python train.py --num_hidden_layers=9 --intermediate_size=1024 --norm_eps=1e-05 --qk_norm=true --bias="none" --init_std_qkv=0.0205 --lr_mult_o=3.0 --decay_shape="linear" --final_lr_fraction=0.0 --max_seq_len=512
Each number is 128 + 24 x the weight over its row's rms, rounded and kept within 0 to 255. Layers, rows and columns count from 0. Numbers have three digits each. The size before them is the row's rms in percent of the matrix's.

# layer 3 attention output (transposed), 384x384, rms 0.149, rows 147-190,211-254, columns 96-143
098:138090135113140098168132123107120136090138173107122150110099166136137100116135105120142079100114114127151122104118114134109147118134139119117106
091:124150108158101093112104127164136126136158130131155119113123069111154111137125152142155138138154106138125094148110112125130172178123113127086117
103:137136116134155093123150126089135104173141148083152097128177143143115129128120136127174160122154129116098107105139101127156143155135147138118113
095:175142119150141129101118133103102148176168095112099104173107117086092154122151097100150064142112122115147139124139113120099131161140091128155133
077:151179148117126112141128128121124140153138151147136138081113099138163168115112102132131086111116151119197142119153150122120107144111092145180141
092:138095127120117152150139124130111121185122114123123129154120128145138135084120087123120098161093144142140142141108105143141128136151125124079169
093:131168139137148118131122095142120101139112148108140129118111093157114078136170148190148128146156138151112098152129116139100078142091122146142129
101:115126106126147102102141110101128121099101145121115110113087134139132099176092082072142129124133181140102142159119133118133130114134143157112094
093:175173173124081122151159165140065131129091174116110147137128127134123121111096124123158097173139146104122135143127111117137103132151166096124106
097:114121105159118125102145112140142137136111168117119158099085195162149073118071158111123173146125117115105174106124146146161115114083098168182098
101:123128131096109156142133085110130127092146165153142111153113081098157119131140117175163135150142101145084156148129080127120090101159126148118110
089:120147108118095137161115176153107134126121158126141145081130144142122124122143125118134140118127118143144108134155116068116118117146136129110147
099:153124132144164113159092131087129116112132115133151138164123144080119147147153125099098091083111138158102154183112152115111111123106108101145137
098:136139105123105088066140100131159098159161138166165111123100113168143134142131140173120144134127137170129116116129088145123150128157150120103100
101:121112105103124123117107127150153104129133148160161126186072135115117160162116126094098096157087201170091126099112096122147116138106108144119136
103:133117135142120089126074129136100131115110182080117124107129154159123104142140160124127117158134104126091120168136105104157107155152132115135146
098:164164161152115106154100125123132140100082140153135156090136132147134131101124128142119085114148135098159094101088142106114135141144091142112142
103:154120134151187124124113105135164117183124150124117159086089124176140146168156155149161135113162119094143148127112185115135142101109135139171134
099:147095130083175115086102131146110094105149093076138147102131123162120142119109143131142112103132103138158163132139127141125136094057121090111118
098:124113162143135120218095107124106094102180153115125156108088120083133136120146119157123110123154083141177169112112148124150127135128162141121142
096:121148151108147097147115154139123178125157139138103090128163090088170118106103130147116106155138151138084108106147158162169094160171168127133145
096:126100127103154131152125145158106111132087115096135142111144143146153115129155114130172133120148131131152121140153079160144121158132166095091121
098:136131146138138087137152101132096173152103140094153139167129100114127149138141152095119108111138163144119139152129159146128166169128132160093136
096:095116189085120140137105135117126165142111120168112120068192114133075117118077074125109146139107154103129109129142137115133147147145151111127132
094:127100150138140120144108086113134120138128129134132164145153112141121096092109124123182142078095157120140105075114114136145145112131157079119117
103:126073137143134108137129116107117111121145164121127124078135122150107139174155156158167113127168149085156118114144106131098164135159106135134119
100:153154084168131162132086162106164115114126085142154142159109107133119114142069164171141115138122109119157106115138115110104113117083107115101153
102:139150123130121162139142149058067144076123102100107128106137180108166115105084109081125150097126103133131124084140138137117089104149132135126126
105:132138136145160104121130113140123108131123141096129144117136138152116141161054125117129134117140135145176106093131126095141122169141120110133130
107:128149150156138136145131108107176132123142092075143144152110098112132127139146146145126123123111117148098146115119106131124138096172124149078166
089:191147136144152083124138144113129124113105122123149124109161091133121120156110114127107130119132104129097094130131124135151103148119153124141100
101:135140130133124091134085115126129145128142140148128105150109142140136125171180125166130133144124143123153123131126115154117139135089162115134158
100:139131127115147107130126161143142133135116107120114112111118111140125134115154146179123150093137131122105137141135097143150161113141133116127132
095:143065141125117136128155109118104093113104111157121136131095140152137167131175119101157158123103086125135096124132141141152147126118138110208160
101:124122100157150062094168095136109135199133114134116115173105127137143130155119133105133124148106137131168116095110131146128121150110134103113080
098:147071178104124129118132096140132137158129079120102135081124141123115128121100135121149089132150127121134166115148125128119120136123188087129150
093:160113149149146107071166118139144114161121132062157146137076109143130113084113147120143120110118104130110111090144104112103119119143129115140130
101:135159115127133136165149110164141159145081116128145102134130150119148108132144155139152156135105100124081108129151101089089148130134120098147117
093:139084128102142114123132132115145165141118162121131093116113151190152081165106132080068093132111090148133082105148073130126154156115109131091123
100:117134128092115120133137114150118132105153076104104121184130137144115130138122146104144202142139119139132106150117117093165130139119133155108122
071:131096135132158113104109139126114140092176153103120111137147159112138097104165119077112134166122182159104122151084139102148109134081156160139122
098:174173122158125134136122095158135100172133145119132102095065165097131140151104110133154128133140083129100106139211114117174079106149127089144200
104:121115136146129140124126144150158099121145114129153102125102150154138140129143172121125082099139136156116141141101125154113098123153174118125146
085:138101109114141132151113106137146160148136115123125098120143057115134146135130120118158151125125116104138123138096164116094149118142139127133179
084:094156101121121165104160138104161124151117130118087097132139087172068159107110161148123143133159107106142114153144150086111122148126110127119121
092:146092127116116114171114134149113151140146083145117144145162144125086126150132128108145109187127151128131143142131128104105124116120135081117171
094:101133102131109146113114131145132157142098110131114128151042153123141156100083111155115103107086126137188139110153136138132123112115120127091129
096:116139139124125048130127115160166125121098144122159124107145116137110090112096134134140112094116116164152152141120138143113108116149114116108131
072:103144115124114099130083141132149111114104132138132116176110135114153091157141166115140096139111127138151150159099163107125124112160156179240128
084:149137128089151124125158112147124117136147146120132056158182131124154090144121181172119141131155079121109141109166146122153106127163099161103079
088:131096077094135132154158124111133151110144100130099130119101157147146163130112115093106135082128140120123151133156107130134165139156129120182138
094:138154152100127137116114130124143146101130142128117110137144137150163145096163211144125175076114091109155147107111143134095138135092079106147120
082:132139107150154127095106099104149099149126132144176076133155089095119128153128172146121124086145075160108100112123162099124128104137096171105131
088:144204156082134144147103167129110124116152073144148102159168121097116156140133120126122111113136125121159115125142105120078121142161141117094166
092:115188148120133127115132132140129157152117095109137134101148186171144135118136115140102140102121161083175126114155147140155126151107112150071131
091:111124199157148135117177079082146131116160085128150119146147109129151155148123149130101166169132135094112102131123103145138114149076173126102132
091:172164136129123114103144160154140115160096099138102092146143142159147152128113143132168137194110121134151124109147106130104124119143146141131133
096:115106118111133104201150125141106188107096127084084096093188068128133131106130141087137114175156112108118182150127109106117090165101113114136173
089:135162152150145147124126173088108119136108143117131122111181121139127081123111123132137124141157078107144121165116108129119117103147142100080113
091:133127101152114123150151138112174107176124079163127137167131121114095132112116113140134123106072139125115142100139153140094109141110113117146109
093:108111104145151144107142109152155126151151107102132140117137125098121154164148123149173144150143142134145129138127133160139150109129120100135163
091:121102143154125141136129112104119137053148127135154129157169104106116102100124072125135109156123158183131121097083065117112102141166109112047137
102:105154108150084163140124122140147164098113133163116113139119125117186144136109091128138171154132162150112086152131129122099089173176163146088123
087:117149133100131118074142132131125127152147101151143103122166139147181112132140139081132135144145168143090115126160108143121150113157078133086133
093:122138135126104126143163085092135117147100104117144133148116136137094106151140120130137136132120119168152124125132105106111155093108077129108107
090:138150103143079135128112124143146149131163109159097120135106127099111139136128072147107122118110122141116110121130149088131121122148088138111126
089:145093101138118148101153150162165107099170137159139119083169098158108127081147152116121188122117114134131118087152094125117103081132132100170151
090:145144127135130126133131131150156108122126104096141149205068163109149134117179168108119116128093105113123151141113102151137125101129100081097133
093:139148093137132138100123138174113124141125130127125102151115151131120175173093123137130166139154079160125170155164138138122137122159054173069114
098:153108120118125094123138143142150130142126065136118158182127154087133136070111089107116148132132127155065129150104166148133097116101122106124133
087:066095192097107132153165084128104109151134130127099114088155100164151115102115128099099105125164123135097167152150134143134153128120156099131085
093:112130154167113127110133107197140126149128132149130139110117093138145124145168149112114112149100165128144140170108085156142140153129109140125134
093:106183146121117119129123139130115135175120111146093097102148106150086094120165128153091148167124150127090146132111110163127137116135154143151141
100:027108143081106149087138193142102131121169183161090126145134139141105146129127108099081142150138138094095108151129146127137106109135123147145133
084:095115085106109186178135109171115125142145118148169143117140127127085120086106137119164141116134117135171162131120121118110135147076139134127177
087:106126102122110133127160156123142132134141124136149123096165114111109140064063132060116113127106132123142133140125113118151137119138107143107120
097:148121114126106096125161136104129103117167169125114112098138148145121137140110123101133101163117125102141134113105165109115121155085119134134142
077:181175091162129112102143128144145186177126123113127134155168144160105121100084094107124166107175189154161132140135111146095114186122101171138139
104:164085174140127180102116136096092154104135137114119155124134165110134112074119155115154165122166131119073107126099147120128147088134159129128134
085:158218108142130138153104160113113129173107095153138134135126144133140107146082141098125160141137121138117132147137173091102179124133075180134120
098:129149129175086101103102163174091143121091099169122102148156190147140144140073096150127156115127157106135134159122094139120103112116126138124084
093:158137149158142149102109138119118084126178147105117094097156091132113126119129110138086085103130122157183151153121098144132118116082137147120140
090:124119107148146182146138138148107112170130096150091142130135152118070156090163149160142139097133150108128147152127155135133093127103160145131096
085:162132096130099160116142122116090131124135099145157087107137126080124127089123093116133111134128133100093110093146072166098118125095135117136118
067:155140143086113126141142114112158138121130157141134094129145125145108112139112120153126059162141097101096144121132140101108133151167103137237140
099:112131126116123127144133134153150168134109103127150135136184142164128127085107143143134144135086158124133168103086148138068166150072109171128085
092:091195144108141159111143123123075168094119159139117104155145089126159104104160080130144149135118125106072129113101135073131145148112140133134153
084:156171107123133104097141107114110121115138106137148131168091168120129110146131119146140134167129137098094155125117067145137086124117143097160113
# layer 3 attention value, 192x384, rms 0.0568, rows 84-127, columns 96-143
095:132133138147134141140178181142138145120121143116120121137109101124134115151180180108091114096138115142116117126126107083157145098158118150124134
095:159127116099110130128083088134080093120180132158154103132148117153144166143138151144102161145111147140132098138128145162156183104113156155136167
094:092133114160152101116129151157128119146113156156123139171106125154132097144128190141113135162147134139125091169106171126098134163104143130125107
080:157124149140097142128092141112122133121133102113135111135120169147098133137135086111144132117134148108086113123148107111110110146129135106146151
086:111140085149167119124115116120146129092168109129127145099109149164092131157131169139094121105099182145122126134090145143147159204075137109129149
092:151137157124135083137109135110123094146157124118108122135166160109155152118120167170118124121130086122129151089142120140179094131168141130123141
096:158132100152055149168122113106138086211160100129107151155118114134104137125135122130119116147146133146109089113074131072144115124114142131136142
086:106126096125164084118144165154108153154119111115108139103140116130121114115145108096136140114120157124141164128129091152117167121134144147137144
091:099133148085142153138087134054141124094134137130140130126138079126132091143138138129160112109135100119141166136167130139158118097140110132136154
095:153126084146146137146130187106135139144151148132126108124089132113149087146122156160114140143127132157102131150146157141153147155122120114125142
084:153114111115147133099125173102121201136117155120124106136147105150119118083133079138158109105085077136119128107077135127136097152168090144129175
093:119127121075112123137156109124168149104120113170093122110136112089104117176105138143097124141124143098104149134126169132131122141121102132140072
088:128124138101090093128140131138095114076156105130103154136128177122122089159140137134124107137114111117177123103119150161134118087119113146134145
094:097135149086110116124181141114094175071155101077141143109136085106190098131127124147149146115106119124076151112143122106116116172116120149146156
093:119135120066109196146130130116140169134146149104176149142132157098152127159103151143131134133160111134152108162075106144136159123129118145119150
089:143139113126112109136106111137113161127164127185110137143124152153107167106145123103121121124111140118094136168143151124139081136172176131145100
099:104133101145118132126098191184083191127087100099151119123143129114135135110110093101148137131108138117113103192141172137094124190139116110128122
094:105118128147106117150138095141128166144105159143119103105164125040107111097129142120148141145080116123136133133156142157179141161099111120128138
097:101139102140137120113146148100130133141127129106118112089126134148097095090143132142141113108098126126068072081180115117119125116142125109121115
090:108130061154145144152104152172115119119138115154137135145149131186134145140133152115126137110122125113137150125134106122130108135138122119126101
089:149125100116119100138111153127111115118107122108156143206140098174127088119066195086122117096140149109134103127173177129126130112123122136128141
091:152122171126148140154143174116132093148123085123147122140066157125138116158085120127159137118139079140131140089160110099134073118123132156121093
088:110136078177143163121106142077106130110148142155071147102124138174119160113113178117131102128174133127165138123090101120142096122073150156122122
088:125121096127155120126154141131119114134147122135118126116164137137125111124139123146092114149152123135135132116123122144129153144150126107128143
093:111124113172155146126154095118118104135143136143147140107129116148089152126126206131100142143163165165129123104165098119159160088146133108126116
087:107132112147112078073098174144143134157148120087155114083133126101081129113158125183124111143115098137106136127107104114111131137174141151131114
093:146128126090132122132104100076154113111155130152113118127148104155092125087150091151125102153150121098127163125146144107120137121106126133124143
092:119132098106131136106092144135115111100140141127157130122163112051146094095122090130111146126136083143162136110146153123119111128125141124135075
093:204107169123201129134142112178128156093089146132153137122133173061135118118122148149164136122126103157163124159175126110131118167141133127134142
086:097117161135174097108122104090112144128144155123065151131072162137168129140162075177141145117093101132082151128074114119133148130191112144126090
086:178135156177155133124147095145114132132128140135122136121140125129152103136097110110099105096125145116098134096103122141101140136113112141127135
095:116123128145182172114082111124103152141094102142131133157170137126135112127162078139127092126077115137155138157118120169105128114194137160128130
091:129139137109117124130109157093119087105136157122143141139119135136170123154104144187108109117142084131130146069156129132134133065107126099128088
094:100139107099137177161129153152166100104126154154142132194135094143133122132134160128107125115115123125088140153128120100120110172124146103133144
092:083118133119107123145147177143143132119146130202157114170138123174132096132136113143138116124101112140148107109093136125127090125134147110121135
094:117126101102121150141133156135142100077154133150106133138144116163160148140156203123131149158117093135120139109189164142122163111141123112122153
093:108107140107102108125192145132167141122129131136149148090127150133102132087074133126147166130127124120077116101153122168101169132196147131135144
090:123127122067138103154123142107100146118101178075138125145118148125148103127122134127153136137124149142141131142133140097119115098100130127121179
089:132115156109148058116151164108192105156106182165127139120098127100165111172073160142132117131131146121155112149102196161159169112213131162129134
082:132118146121064110132128145130100146134078129154095143105116108118137130117118136124140139139122124187137133120165135116135125156157117113135136
093:116118157115104124109104136074119117086130127143121140110140122148139092183145107120104139094158155161144137155110154123145120131114099121131122
090:149125082157114123150134137109135148124120167126134135071094083109094145130099136124116153131100106140116138103121117133078126110177103120119090
083:141123163129092125134123230155142110123123134127099099089108178116141122124121182131082140111096123153152111076210133151097144138128096160139094
095:136141108146119123143166141136131116124133163122114131119148094121144130118124116134121118123144139113108098126123102129169121143114096144115161